Weights of a small transformer language model: value residuals.
Each number is 128 + 24 x the weight over its row's rms, rounded and kept within 0 to 255. Layers, rows and columns count from 0. Numbers have three digits each. The size before them is the row's rms in percent of the matrix's.

# layer 8 MLP down (transposed), 384x96, rms 0.408, rows 314-383, columns 32-63
114:167090136116128186157106115136181111133114149148110140098149092140156142112133124111163123150151
099:150132125116125099117113129165113115093143123133089132150127120130117139086107118172179107125127
088:101155136164105181145145135100162114108152139102137166143180160118103150135157151106137145144129
092:139102138154115122148115120128105098142164158134158164140133111140141142123089150112110097132154
098:118123119140108122120081151140157146155138152098118121143116139138125124077096099153093155101114
093:129164114138080132133108068113102115115189147113114099118157172120119137107148137096143118122124
102:127129124180097101121161182150159167127116137168155126147182089149167145126109129120111134153133
113:104129038142150128084117164127111131093141133142109157104127139107144112126112120102072169130113
090:124149094126113128170108117102129133116142134162114141183149137150130191076157086139097102096137
091:090154118163134141133099126151117143098114108097151137117105148094118045106091117158155096171166
098:131135142133130183124082105103135061120121126128089118120097083104090127136113129127143121127108
110:125141106131150151150115128125131172132159145120152136137122145102126146149149142150145134137190
107:139105203147182107107122158116114117127103147117135147141083082119118127091136113099095122133117
103:196139138123108117134110147119167123095138180126144142105161118112133137105126110092154096118129
101:129183142186144132123140076075116129146138155124117146085131121131184135104126144136098147134100
097:152104118156144186107164145126136121159119159097093117106148063139092106088122115115136160128103
104:150135133140144120172102140129106103113104123092098149091133132162143125101128138110131113135138
104:154140121094144122146130147114130123143137089158131122113100150101140107138109151160117097113134
100:145169144133124087109112100124139086133131077124104123164120127154143125138152150148143137106143
105:147152117119117079103143100082114164120125146144152136139138077132170140131117084127089153112082
098:149128134138110097138113105171080113148136144112135156129144201159110094109147157137100138168188
096:126063122153124136127124177127109133153136130104118140100134141111156117105164108119110146107120
096:152156136115136119106132153132109126125107091120132197104099137114067130123124139128127147080161
104:175142158095128143133110167105124161153137110108089130099110159122182122155123113093131107120106
104:142113144064154161153118109118133111149163112132137096125144114125116131144093096114122157150140
104:105135101154148131127137162142104083120175123126129121133119076096128126117122098093106111135100
107:133176117187112086190142128127134129117129125141108116117130125121121126123146131161135130156131
109:137138183122121147102151118122116172095075109139138120146078113163124156085120126109114098122159
105:151143139166158098151140116129109118134141166133109161126106128104138169163179130154155120080100
106:129174117138094096095091155130168111133124109134114110167114136155149180107131142118134088127130
092:136135140114117117171107141107115132180172132136092165126123134129107100146108159138127144124126
115:140112137118136165157129168168127147116099136124125097107121106133187108137150108128132151122149
103:153106163096139129144107136108129153100145157123086155148136115137105133135133113115145091123100
100:144147142148091107133109125133126115181100124137160162119127121090091119088113148134177172110128
097:121195104121121159165152096144144148147136160118160138125089091132161124135140131107162106134095
090:075159142096169148144120153134113159151117149112148089134140151161136099127164119116107111138122
092:160122123161077133120108088129104099185158138139156146128111141127141130114109133133115124167124
103:122140122159135158111145126118165164121109182119163110149134146127138147138123130123114127119158
106:066166118170145128117111158146153119099116125144094166095099164156112165150124125151156154146097
099:114164119117125139184119124110120115113148116149159089138137109159116104106133146127153119118098
093:058139103186139152119137130114085124137148157079081130088131146124115089115102128115144117134123
105:152104129096139141123114145112072176128134093110159103177116135153144127120114108140111118134140
120:114115143090139197134142126127105123168161131134091140119106140125107131126085120139169128103133
105:129115139173105139147199138149141120109149163134135175145140106130159131154074126148154138147131
093:114155134113081121158124093145144141131130172085119148136090126141168128154138140061127101133142
098:152120101159140120168178123103107097106142157145071154115089146160133151133135162135136164090144
098:099134183144171142105106105131124084121164142097125146144094125098083125094167118117121175172140
105:141111090132112135137127106152136086138106102138079112094140106134085155176095126095115149119132
101:156114110171124141093130103143116128126158151126131109105157134154101128092137107124098113159152
099:142147142141138129125146112113085106132105110147111178104114102135106087165132166147110136119122
100:086111130142157128107110137129123086131154154132082124108118123124079124131122122094129134148140
097:134168124120144122073132135120159151137154136137109113112123107116117141128140120082123140122120
092:142120086134086134126162109133156091102135156147138155132114125140136108084106174128121149129114
094:165129114119131125138089133146100103158104128145054138130083114136165130114145132162129128159135
103:103118082124154092114125134158126109138159165098122103138122111125108140109125093128107121128130
087:155092140135092134117137135156122135072107097137140138083154143139069090126119120113150152110127
109:213133110174081133106152075130117120078100089136133155139137137147127114106142108148153120124109
099:128109136173110149137091087115092111090149121119091145133114170117085149073100112135157115125139
100:121114095115081133108121136114159124088138124094156134074139114148157104125102103141122132122113
096:090139110149145140104103084097107109114158133123132109085092074174128150096131116122153143164125
097:098137136117107120149129144121087103126154134138129140123085145115147101151126178146161127102088
110:117130095174138112114154111093128127145092134124093146170116104117115146150099058143080132084134
093:133176114131110091195124074140146162159140127095156129114118096119182121122087145095125113136136
116:141151157086149106141092102067105133111166123114188084137118145130104129137108119161112132114088
118:133148138107145090131134147126135082132154122134113160113144135092173148134137096165159116099153
102:140105150118141136122106155115125126158141154148123126138104154149135154087109109163127134142095
101:174142113123104133135126137097129089105101124146158136130116120124158094098120142109124069115133
113:140114091177135146115086153152139132130130119120136151135165125184117101134128164128120152091120
114:098136117111113086115124125116115089178117116091099140120121138147123115160181122142148113068136
087:090135126133167154135134121091139149188136120131137148139118130108121132098126126101135149073083
# layer 8 MLP up, 384x96, rms 0.271, rows 315-383, columns 32-63
095:137133134129162079144119113085087157137103114150115169165123086092127144097146146147144114126159
094:106111126086118150156053138106160106172156152115139131139137128114126129092130076130098153153130
085:148122082157113178132133165113147105119149162143099131136127098106111143147139137142092133144139
097:107111124099138127156102141115138133136129105148103061145134143105165127125127122122122103148118
086:140112139154142086136153101139160158159135139127139128137141153063138114129127138102141144157078
102:110118133123151123103143155138105132121132152080094113111138160112128126084088123167144123135094
108:134124147129151110130166126091141139157138103133135128115121117121120076145071087142093133137145
097:096165136168099147144128131118135150129084115106152142113153129128142126146148151145132081129137
082:158149153104110146128096138120125168122118163127133139125121155176093149126126118102127179133098
095:126097175131130167106114092111160101140143120117118118147139141129175117119126098134147114115145
108:140106134131126147114115133100101137119145116149087134137084126132128114163137144118150135118148
111:103126162146154156081111139140187127139105179141110105121158170134088096124116155139155149159141
096:142121143143114147125128129154169116154158139160127164123134106113162135138130144098160114139113
103:086146112156139133137128124113158147139113157102102107117113116082143137175130117138137176113098
105:117122151089082140145113140126125146092124183124175101142132097148199066135127147112166098137131
100:136143111142149149141151119108133137107137107089145119145125111139133113161084141149082099116115
094:130156113108110116141121144143097179134136119136137112118121149095104156107134091127183105140120
095:145135125171147145146118104150126110173093112093129125123073160141149153117129105143128150160154
108:120103139166154096109126131122091158141118121099098080130141087121098185128112179116127118107107
097:116129139116171113143155099147167133090114133135143144112151167091122077138091142157101165151134
099:078116154141104158106157108106159112075125089089095124121123144120167130166147123126151133142125
101:100140127083145089091129127092124122163141114111114140145132120115123136141107119180161134150167
111:151143136119101100126147155137154121123126123141107110105102161103130126110167117141164126156092
099:101124104134132099096117102145127119111133115121135151079120110123121107119134152119077110132165
105:150133111162111072161148161085132121135104143077191118135116101120101166126159116184100140129119
106:112093097105157123141100152132142148123098155139154097110155162136129131062176096129127095133130
116:063111128107138098114102154086099099149115186159109155113094118132123141153103130158147131117122
103:131087183122139144153160125138117112119125144126151099119147108133147137093165137130135139135162
106:088140118161143115134135162158173145118143123129128175129155149096115151131120150131137135101129
098:115098110113130199116132106127138122084159123105134093136139097105130161129136114148110099089140
113:105073135135140154143110105116075130124115113121106128151137087156157124137134107127137083161133
096:141137127138145143116174110126144159151080145128126111102139123143065077118098121175109110143111
095:110124134112160127159142135138147154126155097110121153120098133124166080102147126144137142124130
097:137084113077106123096163126153115128101155113154149115123115162143149122112124123151114138139138
094:083154107119167138124117108158181151109138118120118127174114134134139121137101098173101145147124
084:114125114130122136144119109127143129121124138114118155149142103145115113173116140110073118128139
101:144082132144144188118142154137113176097162149138151155154134089145131115141161119107115082093138
103:161084115133139106105092149128107109112116099138149101157122124087162126137152122195122147126106
096:136102128122108123145129133129148133178092142164153146066100192126120143101119100128148135150161
077:144140142135128099148097085131142135131147118195142177117143127107140155091123143108120157167102
102:129108121075142143136141160135106149128128109139139112158150104145089135109122139101107140130193
107:153137137130146145104124161162148140091092112139133173155149124084116129069120109155116118132165
104:075077136131138117141126106112145175118126111188143121129127137128133177173126140162151114146145
096:098126154105144101122120150102131133078124132129163082143127141097138125194163133115091124143165
094:127084109160110144116121111157120148158143120098088135087157134146113147120131123108130142116131
104:111146129135160084160163107105137150169120149143136119135132124110165127093089124142108110131138
111:111078150136144108111151124109116140141121158153108187183110125146167120127118106135146125142097
107:131092112143184162123133141137133166126135123100147144130093126104115146141141149122130104114180
099:104145106141113085155132078146119101116092157126126158134095113105110127152119156125172108091193
097:140091155146116144167134141130107123169107087178116134091150127122080151160135165106117157174107
090:139176131128127184079104052127121143163094118093130119163125115133142173143131147116103124120135
092:113183133118115151124140101147113144140146179126121116121149107149128098080139192145141119146166
104:131109128126146155115102098155134122155164092129122135118119108134145130127123173097112128117135
097:138110150084119135098125112083156133146137099113100099113131131104137115158129147141104130141145
084:087099119080122117126110113116155135114167161113156116104100142127119160124115109121120137148116
107:152174105072164134163161132116152141115152144148155152094125130129110103108134124156132168113136
096:106073103136106166119136097120120142086113129098147113117099115157108100120137139116134118099118
104:154116114107146128078106144136143110085115099181138136119150128151123095107154108101101152134135
102:108101093152112128131139158174112155128090139132134109113083108135104136116133127147141085142119
096:095111141109108116092112136139112114090123128157123137139118147124126121123107141130120140150080
102:126151117143143142113118093145145142106125129130131117114133137181120094167123157147138108162130
092:179153141078139149122157107123143107145119131117096145155155122115141126171162134127114170113108
108:114139132143151129149112107139106135168153178111131084124137140099127107097146169142114139104145
116:100098142112106123095113117092124119101116154153154145150131114090149128154118157145102165082139
104:108118142095123164126120136113106146116169139147091099132146111137192171134110150147074137129142
104:134130132111135090159138089118120151129120155165103100146065096091147123156119150170110094110123
116:150111123153124136092093120171115149094074129118140145121154095099105124100093117128136103130113
118:096110155127128123114094163129118136139142128126093160121079128112121096087123129168096142140123
084:134144179152093158095128135121172112099115143094098109128126136090115109125132118131164112163093